python train.py --n_head=3 --vocab_size=1024 --norm="layernorm" --qk_norm=false --init_std_qkv=0.051 --init_std_up=0.051 --init_std_down=0.0072 --lr=0.0113 --lr_mult_o=3.0 --grad_clip=2.0 --schedule="wsd" --doc_mask=false --z_loss=1e-05 --train_tokens=147400000 --steps=4499
Each number is 50 + 15 x the weight over its row's rms, rounded and kept within 0 to 99. Layers, rows and columns count from 0. The size before them is the row's rms in percent of the matrix's.

# layer 10 MLP up, 384x96, rms 0.196, rows 109-145, columns 0-95
092:76 48 29 36 16 38 49 59 57 61 75 43 79 58 39 60 66 31 50 70 07 45 67 61 31 63 54 41 55 34 53 66 61 52 37 37 50 48 65 60 28 46 68 51 41 74 31 63 57 41 49 34 70 27 48 74 50 40 45 15 68 61 61 48 72 37 45 44 53 63 49 47 49 65 48 55 39 61 42 52 44 29 71 49 54 41 90 58 55 51 48 25 53 63 22 42
081:51 65 63 93 46 59 35 64 31 32 69 53 51 53 43 72 46 64 21 48 38 41 37 82 62 58 53 62 60 32 74 76 60 29 38 51 25 49 41 28 32 47 52 64 67 39 34 47 51 26 46 47 61 57 33 61 35 40 59 72 58 67 52 47 75 42 41 49 57 24 68 44 72 39 28 71 63 38 42 58 19 31 57 68 37 61 58 60 23 39 51 47 43 51 55 32
105:23 52 46 53 45 42 53 42 40 83 28 64 53 56 65 62 52 46 54 42 61 37 46 40 51 42 48 20 51 50 69 28 41 74 34 71 56 73 73 53 50 49 48 58 65 53 54 52 36 67 43 39 42 43 56 47 56 35 21 60 23 83 61 46 43 61 52 47 29 57 70 55 50 62 60 42 17 95 29 49 54 14 67 51 33 54 48 41 51 61 88 45 53 28 39 60
099:55 37 42 44 73 52 44 62 52 50 13 42 33 62 36 84 35 52 29 81 44 91 54 21 34 73 50 41 63 32 36 73 64 32 66 55 44 68 70 41 06 64 73 62 52 50 61 47 50 58 46 53 28 34 54 44 69 37 54 50 40 27 53 45 31 38 59 47 67 26 52 30 38 46 46 35 58 28 41 56 54 61 50 61 52 69 57 52 64 69 63 46 38 44 47 60
101:73 41 62 35 62 72 42 67 31 07 69 78 83 54 61 75 46 41 40 42 57 35 39 59 61 60 64 56 49 44 59 44 30 40 70 57 56 77 36 49 41 75 53 57 65 05 42 50 61 40 40 64 38 70 49 60 59 58 43 64 14 53 32 66 48 56 46 46 59 61 30 64 25 49 59 40 37 52 33 61 35 64 47 34 57 40 55 55 58 41 50 23 64 42 29 38
097:59 64 27 09 54 62 48 51 52 26 54 56 51 60 40 76 63 41 41 53 36 51 39 71 40 60 43 62 43 58 84 45 48 45 32 64 71 48 48 41 73 24 64 55 62 52 40 29 37 51 20 43 61 30 58 50 34 61 65 49 40 64 62 79 41 56 75 53 57 41 37 25 53 64 68 53 60 45 57 50 27 72 67 42 34 54 44 65 49 46 17 82 75 64 53 26
106:30 25 36 72 33 32 23 43 49 79 90 32 43 54 57 28 32 68 47 52 70 57 62 73 63 36 45 34 57 45 47 65 84 36 43 33 53 77 32 33 51 25 44 48 40 44 44 43 44 29 46 56 51 46 58 32 60 41 42 61 71 38 69 70 64 39 54 63 56 36 49 33 68 25 33 37 57 55 53 58 69 82 57 56 37 54 59 30 46 73 53 39 72 51 46 48
099:60 43 66 41 69 27 41 46 45 79 75 52 50 41 33 52 47 37 46 39 60 37 48 42 59 95 68 34 31 34 53 36 49 46 36 67 25 71 37 84 36 52 62 52 59 36 55 12 64 53 34 48 49 25 70 54 43 61 42 53 57 34 66 47 41 87 23 52 42 58 49 34 39 72 69 64 51 51 54 65 59 48 35 74 72 51 31 43 44 54 41 56 30 62 45 36
109:53 33 63 61 49 36 45 19 67 63 76 61 08 58 30 62 41 47 76 41 57 50 81 55 42 51 72 45 47 79 41 35 56 55 40 38 33 61 50 52 59 29 23 44 23 35 67 40 40 49 40 33 39 50 40 64 60 63 62 66 29 32 85 40 59 57 33 53 73 46 41 47 46 55 54 90 64 51 30 54 58 55 27 69 60 55 28 72 42 58 48 49 43 49 44 45
106:29 50 39 44 74 61 45 32 68 49 39 41 68 65 36 81 34 45 59 20 28 49 32 73 62 42 60 34 36 58 48 55 58 25 47 55 40 34 44 46 40 52 76 32 57 54 60 65 77 38 57 18 42 50 55 59 73 50 50 39 06 57 81 39 66 48 70 44 63 49 57 48 57 58 67 40 33 27 58 47 39 70 43 45 65 51 44 80 49 44 58 64 81 62 50 29
087:47 28 62 81 53 75 23 38 79 31 39 55 53 47 56 32 27 37 27 55 72 56 54 39 33 36 48 51 79 42 41 67 61 36 73 25 62 63 36 33 60 59 33 52 75 52 45 72 40 34 35 56 42 42 87 40 52 42 71 30 43 50 54 67 39 61 40 41 48 49 27 45 64 55 59 46 54 80 36 69 49 71 46 71 60 70 51 39 48 55 48 32 48 38 33 24
095:31 58 47 88 46 54 53 28 44 53 51 50 77 53 38 53 29 49 22 43 60 33 75 57 36 45 50 18 45 39 62 38 63 31 67 31 53 40 42 76 49 29 49 55 43 67 34 61 59 30 45 47 70 72 49 61 28 71 52 31 76 53 70 33 25 44 54 46 68 60 29 56 52 60 55 39 63 63 84 73 58 57 50 57 41 31 40 43 48 39 44 65 48 12 49 65
105:36 50 75 73 71 46 33 17 58 45 73 58 14 67 59 69 65 57 39 54 52 48 51 30 84 53 51 63 27 30 70 61 51 49 41 70 47 59 55 40 67 44 25 52 35 38 51 39 64 45 35 64 21 45 60 23 56 46 22 45 32 61 34 63 37 71 68 63 55 57 49 56 64 47 55 69 36 63 28 45 55 35 54 61 56 40 54 49 04 34 46 56 47 45 37 44
095:51 64 65 38 71 40 64 32 64 68 38 75 41 57 40 46 53 41 45 79 35 48 60 43 56 62 28 43 59 60 34 59 52 39 41 41 39 58 44 67 55 66 25 99 28 55 72 22 49 23 21 47 70 73 55 47 47 46 66 51 29 24 45 17 67 46 30 59 56 46 43 34 81 60 50 51 52 54 36 55 51 57 42 53 47 43 50 52 57 66 43 43 49 42 33 34
095:39 34 60 44 28 06 63 42 75 61 42 51 31 71 85 57 56 66 46 67 71 51 64 52 20 56 48 49 63 46 35 47 79 58 51 47 37 27 29 56 71 32 36 54 44 52 40 31 55 37 60 55 55 49 69 70 23 69 41 51 45 63 44 61 73 19 65 55 38 64 46 36 29 36 59 56 67 78 58 59 33 44 61 53 44 34 59 56 37 40 38 68 64 40 56 25
102:27 49 37 82 23 70 55 61 50 38 71 23 37 22 48 64 58 73 45 59 57 47 49 38 51 50 24 39 32 52 51 54 45 52 30 36 40 51 44 36 70 43 71 60 50 30 63 30 64 54 59 23 65 35 79 53 33 26 49 27 30 71 63 49 68 59 60 35 52 45 58 54 58 30 60 50 44 90 55 62 48 46 31 48 77 46 52 44 39 69 65 58 17 56 59 63
102:51 33 61 63 60 53 57 42 46 47 33 56 16 45 79 51 36 49 40 52 55 72 74 28 41 65 53 50 27 53 54 66 54 47 56 43 66 51 60 41 51 70 34 51 32 37 82 49 40 49 36 31 44 38 50 52 44 46 39 34 73 23 35 64 56 17 86 73 81 59 41 77 71 44 68 40 49 80 36 55 46 67 64 54 39 55 25 33 32 54 43 25 48 49 45 33
093:53 68 25 25 52 21 61 44 45 86 39 54 38 72 41 66 50 63 49 42 38 50 23 53 47 35 50 32 76 69 46 62 36 70 42 49 56 62 62 60 68 42 48 59 27 52 58 44 53 54 26 58 46 32 41 88 55 55 03 43 48 43 50 54 59 52 34 51 44 49 74 45 68 54 60 33 41 63 73 14 52 44 57 27 54 55 47 71 54 46 43 30 74 48 26 44
098:67 54 67 65 86 24 43 79 89 86 66 46 26 53 35 56 43 46 26 24 48 61 52 43 52 55 41 32 38 53 62 51 65 34 56 53 45 55 57 37 51 19 48 33 53 48 50 46 57 57 40 38 23 35 48 07 56 47 54 44 43 34 42 38 64 35 48 40 41 54 65 49 79 68 63 41 61 52 12 59 61 52 60 55 65 48 53 50 43 66 54 70 66 49 46 28
100:66 53 58 38 45 52 44 47 66 51 30 63 32 43 74 60 43 14 37 68 48 45 62 40 54 45 64 30 49 48 54 71 44 54 31 55 65 49 74 68 53 52 71 52 60 28 48 53 61 19 35 40 36 35 59 52 62 77 48 28 45 42 47 71 26 54 16 80 57 46 72 35 76 47 51 05 42 46 65 61 55 40 69 50 44 62 17 57 24 55 59 62 57 50 51 52
095:56 61 59 59 58 42 53 49 29 59 58 31 39 67 77 63 17 35 29 55 46 57 35 26 39 56 56 17 41 70 53 41 51 26 43 45 66 85 39 51 65 58 62 44 44 41 41 45 78 51 64 41 67 60 37 48 45 66 44 40 54 56 30 40 42 63 11 69 29 32 54 36 57 57 62 31 40 75 85 51 55 17 63 53 58 24 57 57 55 60 58 31 47 63 67 53
088:49 35 84 37 69 59 50 45 58 53 54 71 42 58 22 56 33 60 47 43 33 42 33 13 51 52 62 51 32 56 32 27 54 56 34 61 63 53 40 82 67 41 32 45 43 63 82 48 50 49 58 35 56 70 60 59 40 65 44 46 50 39 44 41 67 66 45 49 55 32 50 28 65 97 56 49 41 65 50 45 60 39 54 59 43 39 45 25 32 52 90 20 55 48 64 26
096:63 48 48 63 32 54 70 41 43 26 40 18 42 53 19 71 39 42 41 44 52 44 61 34 44 67 39 30 17 52 43 54 32 46 40 68 38 61 40 66 75 53 39 56 29 21 67 77 44 70 41 26 26 42 57 65 35 47 70 30 54 60 63 66 37 60 58 36 45 48 53 41 55 66 76 31 49 76 44 56 41 69 78 45 47 63 51 74 68 67 38 40 47 66 74 42
109:68 56 43 38 70 37 71 63 18 44 45 39 59 54 50 23 50 62 52 22 38 37 49 56 51 53 30 45 75 55 75 40 52 39 55 36 60 71 67 30 31 44 52 31 43 41 20 79 63 35 50 40 48 77 69 58 64 40 41 45 22 59 70 56 47 31 49 64 53 33 68 69 62 55 68 20 57 38 47 72 78 49 43 50 25 19 47 43 70 48 62 42 53 55 48 69
095:55 55 34 52 45 61 51 40 40 40 52 28 55 33 48 34 29 71 52 77 36 56 42 08 58 43 41 58 42 37 52 66 53 61 73 62 26 73 58 52 70 63 50 52 50 72 55 37 46 31 55 51 62 70 95 30 15 27 40 68 62 78 63 80 57 58 41 42 38 61 41 41 58 49 44 43 30 45 48 63 42 67 70 34 55 26 54 52 64 44 38 55 47 25 71 37
098:42 51 48 66 66 42 59 52 71 48 38 67 48 71 46 66 50 78 70 55 36 44 34 50 59 99 68 42 68 58 44 67 65 66 48 67 52 50 53 48 21 34 56 67 43 55 82 21 22 42 41 62 45 42 52 54 62 53 37 33 23 18 62 36 39 18 47 43 38 46 40 58 44 38 73 69 54 50 38 47 36 67 46 71 24 29 41 33 44 51 54 48 61 64 61 41
102:69 49 49 41 57 40 45 47 35 60 41 23 79 34 41 38 57 46 45 72 61 40 62 46 57 51 46 54 44 67 50 66 35 79 41 73 58 56 65 53 49 29 10 35 62 48 48 52 40 58 71 41 58 61 39 44 65 62 34 60 40 13 72 64 34 55 59 48 66 42 28 53 58 39 55 62 72 73 44 43 33 56 47 48 53 15 22 16 62 31 47 56 32 59 63 85
109:49 67 49 45 50 47 74 26 58 41 52 45 28 49 39 77 69 56 68 43 57 59 62 39 42 36 57 35 71 41 53 44 24 45 34 58 34 58 62 66 73 35 42 32 62 38 31 55 56 71 59 57 58 33 63 61 38 23 15 64 62 39 61 48 62 46 83 60 59 57 50 23 66 70 31 53 27 71 48 18 68 44 34 32 44 85 62 36 51 46 35 41 38 41 38 68
112:30 49 45 18 53 60 59 51 64 49 74 72 66 63 53 49 70 45 49 43 31 49 59 29 67 61 47 49 57 20 31 63 59 48 49 78 46 64 56 52 42 42 33 53 36 65 57 24 53 56 51 26 50 65 47 58 35 74 71 43 02 53 83 43 51 25 40 50 43 73 35 50 58 24 45 32 61 81 41 55 60 29 67 50 42 24 72 42 46 57 47 63 73 45 49 38
102:39 59 21 52 62 71 72 26 40 63 33 33 65 67 37 33 49 54 41 72 89 64 50 21 25 61 48 60 37 31 22 63 18 53 51 45 58 79 42 46 59 43 60 62 79 39 52 48 56 62 58 49 41 50 34 34 40 34 71 69 63 31 59 50 39 53 40 52 48 51 73 40 71 27 74 41 51 65 67 58 54 41 62 48 38 57 27 52 37 37 73 73 34 60 47 51
098:35 52 40 49 49 37 40 57 28 36 55 70 64 54 71 25 33 24 68 57 32 71 42 03 56 50 53 61 53 66 44 53 50 72 45 76 36 65 53 51 40 51 61 23 59 22 64 49 52 28 46 54 48 60 56 52 53 75 65 47 58 38 38 60 47 47 67 70 80 74 34 54 39 35 62 34 86 59 43 39 52 73 38 51 60 26 27 28 39 50 45 63 72 40 53 45
097:58 52 51 45 68 47 57 10 61 36 65 50 67 60 52 55 63 51 62 39 41 38 49 44 42 24 43 48 25 65 59 15 49 70 63 70 82 71 93 45 68 64 29 54 63 33 62 46 36 32 60 42 72 48 81 47 50 75 68 36 45 48 38 45 41 42 44 50 55 59 40 21 61 52 57 32 53 54 41 32 63 40 41 53 68 34 36 37 33 67 35 44 67 56 27 66
108:10 28 21 82 54 68 55 43 55 37 44 73 56 54 49 46 54 21 42 49 60 59 41 48 66 43 67 38 49 52 47 81 38 69 27 42 32 85 50 67 40 40 36 53 41 50 22 40 55 30 62 48 53 68 73 56 32 64 50 69 68 35 48 64 34 51 37 73 48 77 47 23 67 62 60 39 65 42 44 49 49 35 62 57 30 59 55 54 66 28 54 20 50 53 58 45
104:58 30 52 49 80 64 48 31 37 83 39 40 53 42 50 58 38 43 45 45 62 11 30 60 50 59 62 34 59 38 64 55 47 46 53 52 53 17 51 57 34 24 44 75 42 47 19 71 54 46 71 41 47 51 47 48 33 59 63 44 71 36 37 50 47 26 73 88 55 48 68 45 55 56 39 57 70 51 54 34 55 40 35 56 72 63 78 77 53 49 11 45 63 44 63 43
105:56 50 90 57 55 68 61 28 49 81 71 80 47 35 34 65 48 65 21 47 35 62 61 55 50 13 29 49 55 41 87 60 31 43 40 59 57 58 32 62 49 44 38 56 51 13 58 33 63 59 74 28 46 54 43 44 35 40 25 56 43 58 59 53 66 55 47 56 45 53 49 60 46 60 42 58 53 75 51 52 56 34 53 39 54 61 64 66 24 34 40 40 60 23 22 64
110:49 53 54 60 46 44 45 24 57 50 48 76 47 57 26 46 49 58 28 42 39 58 29 34 69 63 81 44 48 62 37 82 39 62 49 56 57 55 08 71 57 51 51 34 61 42 36 64 81 29 46 62 54 65 72 68 50 36 39 39 50 55 43 45 48 31 61 50 74 48 52 44 51 60 89 53 24 39 28 55 67 54 59 28 24 53 83 72 36 27 42 61 49 40 40 38
100:47 61 66 81 43 22 27 55 40 75 56 47 53 49 14 55 62 48 43 60 53 69 65 51 35 56 70 78 46 56 41 63 17 38 53 73 57 76 34 31 72 23 13 56 52 55 51 59 40 52 45 47 37 74 46 55 31 43 52 35 58 42 52 68 38 61 16 52 51 39 54 41 57 19 60 75 61 57 49 33 35 70 28 51 68 41 45 49 60 60 51 55 33 34 56 54
# layer 10 MLP down (transposed), 384x96, rms 0.0626, rows 109-144, columns 0-95
091:30 62 58 59 83 64 62 30 40 35 49 60 57 47 32 41 48 80 33 71 34 51 38 47 65 41 34 61 55 58 63 46 69 51 87 21 25 40 48 46 78 51 36 39 40 33 56 45 52 48 45 64 15 54 31 46 38 68 81 71 42 40 94 65 33 50 63 58 34 30 46 57 53 69 40 43 46 54 36 56 60 55 30 43 51 41 28 48 42 39 68 66 44 59 62 40
083:42 07 51 40 61 69 65 46 58 61 32 44 46 48 52 45 88 46 54 40 59 42 60 39 62 36 46 70 48 53 37 28 51 44 53 56 59 89 36 72 24 54 64 47 45 65 79 57 55 37 59 57 27 66 72 38 58 39 43 35 62 40 34 41 30 77 41 30 41 39 39 50 56 67 47 33 40 44 58 20 56 45 53 28 48 58 51 66 64 81 24 40 51 65 63 80
100:45 39 60 17 50 40 66 21 51 31 44 44 35 61 36 51 52 48 38 29 41 58 54 76 46 80 58 56 52 75 51 55 83 39 73 43 48 41 63 66 38 63 63 73 57 51 56 50 41 48 38 55 39 40 31 42 40 53 55 30 44 59 69 66 50 41 71 41 08 48 51 25 38 24 38 38 27 75 75 52 49 47 54 65 54 68 30 40 68 67 43 34 76 49 78 61
096:54 75 52 47 55 49 75 44 56 66 41 31 64 60 32 56 59 44 61 30 56 20 45 72 61 54 26 67 58 77 60 42 66 70 46 41 40 43 44 89 42 21 53 54 38 48 35 17 57 47 47 20 50 56 45 56 50 68 50 64 42 64 44 61 60 45 47 72 38 56 57 50 42 56 58 61 39 35 49 79 64 42 12 41 53 46 33 52 20 65 39 22 51 66 15 57
105:34 36 28 27 56 28 56 51 54 56 54 14 43 37 31 43 63 62 60 33 41 49 39 62 64 69 48 53 45 52 37 53 41 48 38 13 33 21 59 31 48 73 57 76 42 32 45 39 54 56 68 53 39 60 55 51 72 47 46 65 80 40 65 54 41 42 72 33 40 58 88 70 43 26 43 59 28 70 60 54 65 55 54 63 31 67 54 20 68 61 63 36 64 69 63 52
099:37 49 75 29 48 65 38 71 42 46 50 70 66 48 66 46 23 58 53 72 25 74 50 37 50 34 54 70 61 49 69 62 43 57 74 79 70 51 28 49 46 54 36 68 53 36 53 38 43 52 12 61 55 71 56 32 45 41 51 50 26 57 24 56 32 31 17 58 58 22 40 59 47 56 46 45 39 48 50 39 65 57 61 83 66 33 43 52 78 60 42 68 34 65 49 27
102:44 59 15 40 37 65 45 68 59 52 51 37 49 43 55 26 33 65 23 42 54 39 45 40 59 40 45 30 38 21 88 63 77 80 57 80 60 43 36 76 51 33 57 58 55 32 82 44 47 40 64 28 30 37 46 56 60 66 57 27 76 49 38 29 28 55 60 65 29 32 48 59 72 52 45 54 64 67 76 49 69 53 48 43 68 45 49 47 41 57 61 46 58 48 43 38
105:21 35 33 37 25 79 15 61 67 36 36 47 74 38 58 47 36 38 38 69 49 47 54 82 51 48 54 53 45 44 39 58 45 64 51 53 47 52 60 51 65 51 65 60 83 73 59 74 53 55 45 39 59 60 44 27 73 66 62 41 49 63 44 33 63 41 39 53 62 47 38 59 21 42 68 54 40 10 45 75 43 62 42 36 79 32 56 50 42 63 62 57 51 37 37 13
101:51 60 55 28 46 52 84 30 39 51 44 17 48 46 65 53 43 48 38 82 47 52 66 26 57 41 42 44 70 40 46 52 45 58 67 58 86 46 62 53 51 43 43 36 30 68 23 50 55 42 45 68 69 39 75 56 63 42 26 48 14 75 45 40 25 58 60 66 65 49 28 64 52 48 42 44 69 52 24 63 55 31 61 63 61 46 50 38 52 33 66 33 20 41 69 74
104:47 33 49 23 63 61 36 64 45 49 65 59 46 46 44 60 75 52 33 68 64 37 37 59 53 61 33 74 63 63 30 67 54 57 67 42 32 44 58 58 33 52 22 62 56 24 52 39 32 72 67 27 66 61 61 51 52 44 64 40 73 58 41 61 60 74 58 27 39 64 70 55 75 29 23 27 27 57 33 46 62 50 57 22 30 58 56 25 41 61 36 56 73 38 41 77
094:42 28 76 50 55 37 44 45 63 62 65 53 49 83 63 37 58 34 64 30 35 50 59 66 56 54 21 37 32 32 52 19 52 39 52 62 77 54 26 75 52 41 47 47 47 79 88 48 40 20 50 67 66 42 61 29 54 37 49 33 33 54 45 36 48 74 55 67 52 57 74 39 31 79 72 38 44 58 59 24 33 48 52 55 54 54 51 40 65 54 49 31 49 53 23 62
088:49 56 60 48 66 64 45 40 48 56 48 54 20 34 48 55 51 75 79 43 46 59 28 71 58 92 46 51 45 43 62 62 63 67 34 21 35 36 29 49 35 37 38 69 28 60 68 64 41 84 35 50 43 47 45 47 40 30 51 42 32 29 59 47 39 39 36 88 49 54 69 90 44 59 64 57 69 41 48 38 48 51 44 66 43 71 48 40 70 37 32 48 26 55 69 54
105:41 76 72 41 74 63 68 44 61 20 62 49 64 61 44 44 39 56 41 31 55 44 61 54 21 71 83 50 72 33 44 49 52 34 53 39 40 57 75 30 20 79 56 33 40 53 76 63 43 34 43 43 62 48 56 45 45 56 54 47 31 31 44 63 37 28 60 19 43 59 47 47 64 60 51 20 84 60 54 45 30 55 57 64 22 42 46 48 54 63 55 66 23 54 70 51
098:41 12 41 35 45 40 44 58 57 51 60 53 71 73 43 36 67 26 57 59 47 47 40 52 52 34 58 32 59 69 55 63 46 59 63 40 52 47 45 56 38 31 15 76 45 62 47 61 25 61 43 36 45 18 33 67 36 39 17 52 51 51 58 44 72 61 59 77 44 58 50 60 40 29 66 82 36 51 30 51 67 42 43 34 58 30 57 64 72 83 72 68 62 48 70 38
093:36 44 31 26 26 60 28 47 35 46 62 51 81 54 34 49 53 55 31 13 53 82 60 40 35 56 55 53 69 46 43 47 53 69 60 51 70 74 40 40 58 77 40 49 49 41 59 51 46 69 24 47 21 51 42 64 74 38 49 78 58 38 26 45 21 66 53 72 80 26 52 59 30 43 73 37 41 49 25 37 52 55 60 43 36 68 48 47 59 72 62 54 43 50 55 58
103:32 34 61 57 48 59 53 81 42 40 36 33 71 63 83 59 61 44 50 38 27 75 46 60 47 28 36 54 46 60 81 46 48 38 53 69 24 53 45 48 38 56 45 48 55 60 48 29 53 52 34 47 44 63 38 43 78 49 34 32 61 12 61 62 56 36 26 34 54 47 49 36 78 63 34 37 40 68 47 31 50 50 65 65 40 53 61 41 36 68 59 72 58 96 28 61
102:26 64 57 47 36 39 28 32 58 66 48 71 70 73 41 40 43 39 40 57 60 43 42 77 62 74 61 45 39 57 82 49 32 47 31 33 54 92 21 58 68 41 52 22 52 73 19 43 61 59 51 38 30 47 43 32 43 49 51 49 26 50 17 47 81 49 52 45 30 37 61 37 45 58 71 51 72 62 58 44 38 60 59 59 53 61 56 58 56 39 45 66 44 26 52 69
089:60 37 61 47 42 86 54 68 66 61 40 70 49 53 53 48 54 51 38 56 39 35 27 68 46 41 70 37 50 28 56 44 32 74 39 19 27 50 62 49 43 56 54 51 76 85 68 60 70 58 54 59 83 46 26 62 37 40 57 53 60 76 71 41 67 48 40 67 56 40 25 39 36 37 37 42 60 63 51 58 16 33 51 70 39 23 47 29 53 71 53 42 36 45 32 66
103:53 71 48 58 50 44 34 56 76 89 37 50 60 51 58 15 26 53 36 68 74 46 44 69 51 60 53 53 52 48 70 57 67 30 52 72 39 31 73 31 42 39 51 62 63 70 63 42 62 37 48 63 49 31 54 53 67 66 31 25 54 39 38 42 45 41 40 32 25 65 70 57 43 26 47 80 39 33 58 66 69 50 31 52 39 32 54 59 38 21 41 46 43 60 79 27
099:56 48 45 43 54 42 39 67 39 74 54 63 57 33 26 80 40 47 92 27 60 44 31 46 74 57 64 41 51 54 61 35 69 60 60 28 69 60 20 79 45 48 65 58 63 23 48 61 26 65 34 37 73 52 41 33 27 25 47 37 68 40 60 41 64 58 30 53 39 69 61 36 48 53 63 66 31 33 35 69 48 42 53 39 62 15 62 49 58 51 66 47 42 61 47 60
090:51 65 72 23 35 62 53 48 49 42 61 32 58 50 56 60 53 39 69 21 38 36 26 41 53 58 36 59 57 37 53 55 31 49 29 49 53 51 52 42 30 51 56 50 64 45 63 36 54 75 75 52 51 67 35 40 82 73 43 47 46 41 47 61 24 54 79 56 48 57 56 49 76 46 48 86 74 15 30 52 53 78 22 66 25 20 40 47 56 36 41 64 41 57 71 60
081:23 53 49 60 30 42 43 47 38 52 74 26 58 46 53 66 63 47 46 53 95 41 70 86 49 44 18 45 68 42 36 68 59 48 62 32 47 71 50 31 62 43 65 42 31 51 72 63 33 44 25 62 52 48 37 62 59 54 54 31 37 77 54 49 62 30 56 39 15 40 77 43 32 44 52 52 50 37 28 70 37 61 53 61 54 37 46 41 59 64 45 54 27 46 74 75
089:35 39 17 87 44 63 30 64 45 23 69 49 29 34 34 70 44 45 49 47 39 74 64 43 58 31 25 67 67 62 35 36 54 54 52 58 19 32 43 67 57 31 48 38 61 61 49 54 80 57 72 38 27 40 51 47 47 47 34 54 44 56 70 46 73 46 31 53 54 84 54 53 60 55 70 62 54 58 46 47 29 70 48 54 61 29 53 40 46 72 57 31 18 67 61 56
123:51 37 38 25 58 55 51 46 54 43 37 50 29 45 30 47 39 34 47 50 62 50 73 24 51 32 58 52 52 41 78 51 28 59 41 33 68 62 47 86 65 50 31 53 55 39 44 56 57 31 27 53 43 31 74 22 50 56 58 73 67 27 44 53 46 65 72 67 48 50 60 50 38 40 74 55 42 51 35 71 57 72 12 71 55 42 47 40 38 79 82 54 70 40 80 42
105:48 56 42 58 49 58 47 58 30 63 79 46 52 27 35 17 32 61 47 65 47 67 57 64 54 38 65 67 49 60 65 49 30 48 55 64 31 28 92 37 70 53 51 33 56 44 65 35 52 66 58 60 51 76 49 58 58 14 13 55 53 32 57 42 72 66 29 20 30 54 54 51 32 69 29 54 29 38 41 41 27 39 65 61 35 57 61 30 52 46 52 59 65 44 44 71
099:75 41 49 51 58 27 45 58 33 50 46 52 33 46 65 73 43 48 52 57 55 57 42 99 40 50 37 60 33 52 62 36 32 30 64 57 67 26 62 25 54 85 73 28 39 46 35 94 36 46 68 63 55 26 46 72 27 48 32 70 50 35 45 61 54 59 51 51 66 37 62 62 70 59 48 44 38 26 43 51 46 51 45 52 49 63 46 66 44 17 52 46 54 33 31 39
111:62 40 46 48 17 72 55 54 54 41 43 42 55 44 65 72 70 48 62 33 44 48 47 46 50 52 80 28 53 35 19 43 45 24 75 57 48 40 63 55 28 69 78 37 78 59 41 68 27 51 19 35 34 51 33 67 87 30 64 65 39 26 65 35 51 65 43 48 60 47 60 50 70 48 55 48 35 63 59 59 48 55 38 47 49 86 59 53 48 23 44 26 36 53 40 47
114:47 59 59 00 73 22 48 44 50 30 40 87 53 62 30 35 24 51 47 49 41 48 63 56 62 56 71 72 39 38 62 30 39 48 38 68 89 48 62 49 53 33 36 48 73 48 52 65 56 61 55 59 50 51 37 60 47 50 51 42 77 71 65 31 42 51 63 32 65 51 45 55 47 24 48 47 64 20 60 69 39 63 53 38 50 36 71 65 46 35 51 48 37 23 47 48
119:45 50 18 78 51 35 58 42 20 43 45 39 68 57 97 57 45 41 46 43 57 59 48 54 72 27 39 71 56 62 69 72 47 61 61 15 50 62 63 39 21 47 35 49 31 45 46 58 55 34 29 45 19 34 43 51 84 64 47 38 38 48 63 70 43 46 35 71 54 37 55 36 56 33 36 34 43 70 46 44 58 55 77 64 40 59 61 62 52 42 47 61 76 65 49 49
095:42 52 73 49 38 44 57 54 69 35 43 31 46 67 21 53 57 53 58 23 46 53 42 80 65 31 58 51 94 52 42 44 68 65 50 40 53 32 70 57 43 35 48 33 52 77 52 36 47 50 68 38 52 68 32 55 68 65 18 43 57 67 55 16 37 59 77 41 30 37 39 32 51 60 52 29 53 60 62 64 20 48 45 54 55 59 60 15 62 48 44 31 61 54 40 73
105:43 57 74 51 53 54 60 42 47 57 31 29 44 40 39 69 43 26 69 81 70 31 49 61 59 55 64 76 61 30 62 80 54 35 50 38 52 61 59 53 64 42 75 46 49 81 43 49 56 37 58 72 52 58 41 52 48 41 47 28 60 55 52 70 41 36 53 51 26 33 30 61 50 52 10 36 43 52 37 41 27 32 07 44 58 34 23 68 54 57 64 65 74 34 41 59
106:69 54 41 40 40 55 71 43 33 46 43 33 62 54 26 41 81 43 38 39 42 55 58 46 48 63 53 88 57 72 63 55 41 42 46 25 33 35 61 43 45 73 73 20 85 47 65 43 53 47 18 65 54 51 36 47 36 73 51 45 68 69 54 59 69 28 48 39 62 30 40 45 32 41 55 65 31 63 55 50 61 72 22 52 52 29 49 62 29 43 61 74 26 57 62 32
100:55 44 61 18 36 84 55 62 40 54 65 37 48 48 56 51 53 48 85 48 55 47 76 50 42 56 32 59 42 52 19 38 53 54 70 43 56 19 79 50 64 46 54 41 48 51 26 68 32 65 55 31 28 33 57 75 28 71 61 39 36 46 66 43 30 41 54 52 78 59 57 59 38 48 41 68 57 43 69 66 32 32 43 74 58 51 32 59 40 56 39 69 62 29 55 14
105:52 41 77 40 52 53 63 30 73 32 61 69 37 78 60 43 37 31 42 47 50 49 50 41 28 25 67 39 47 66 43 32 81 51 33 66 48 57 44 66 33 65 71 57 68 63 83 29 32 59 63 68 52 48 77 45 51 37 87 28 29 53 59 23 44 62 54 25 29 42 61 28 57 48 42 65 39 57 54 43 41 33 46 43 38 47 56 58 65 68 61 43 37 81 47 40
100:37 31 55 81 27 56 53 77 62 38 60 51 55 54 54 39 35 50 34 27 55 68 29 59 57 40 32 42 72 49 35 56 63 58 75 67 50 50 46 41 58 74 30 49 42 39 73 78 14 52 47 69 43 76 63 60 50 13 37 49 78 31 48 52 57 64 63 31 53 41 50 37 54 42 57 47 64 52 45 44 52 57 36 27 64 54 46 22 19 38 53 40 74 80 50 51
104:49 55 58 58 38 64 49 59 70 81 67 00 59 62 46 29 36 51 68 48 67 60 67 55 38 56 43 39 79 37 41 39 62 43 51 54 33 37 57 34 23 55 32 52 65 65 49 55 39 87 32 55 63 38 48 30 45 40 44 49 53 60 40 35 50 26 17 56 35 68 41 61 22 64 26 41 33 60 53 62 55 67 64 73 76 49 67 55 50 44 54 47 59 60 41 24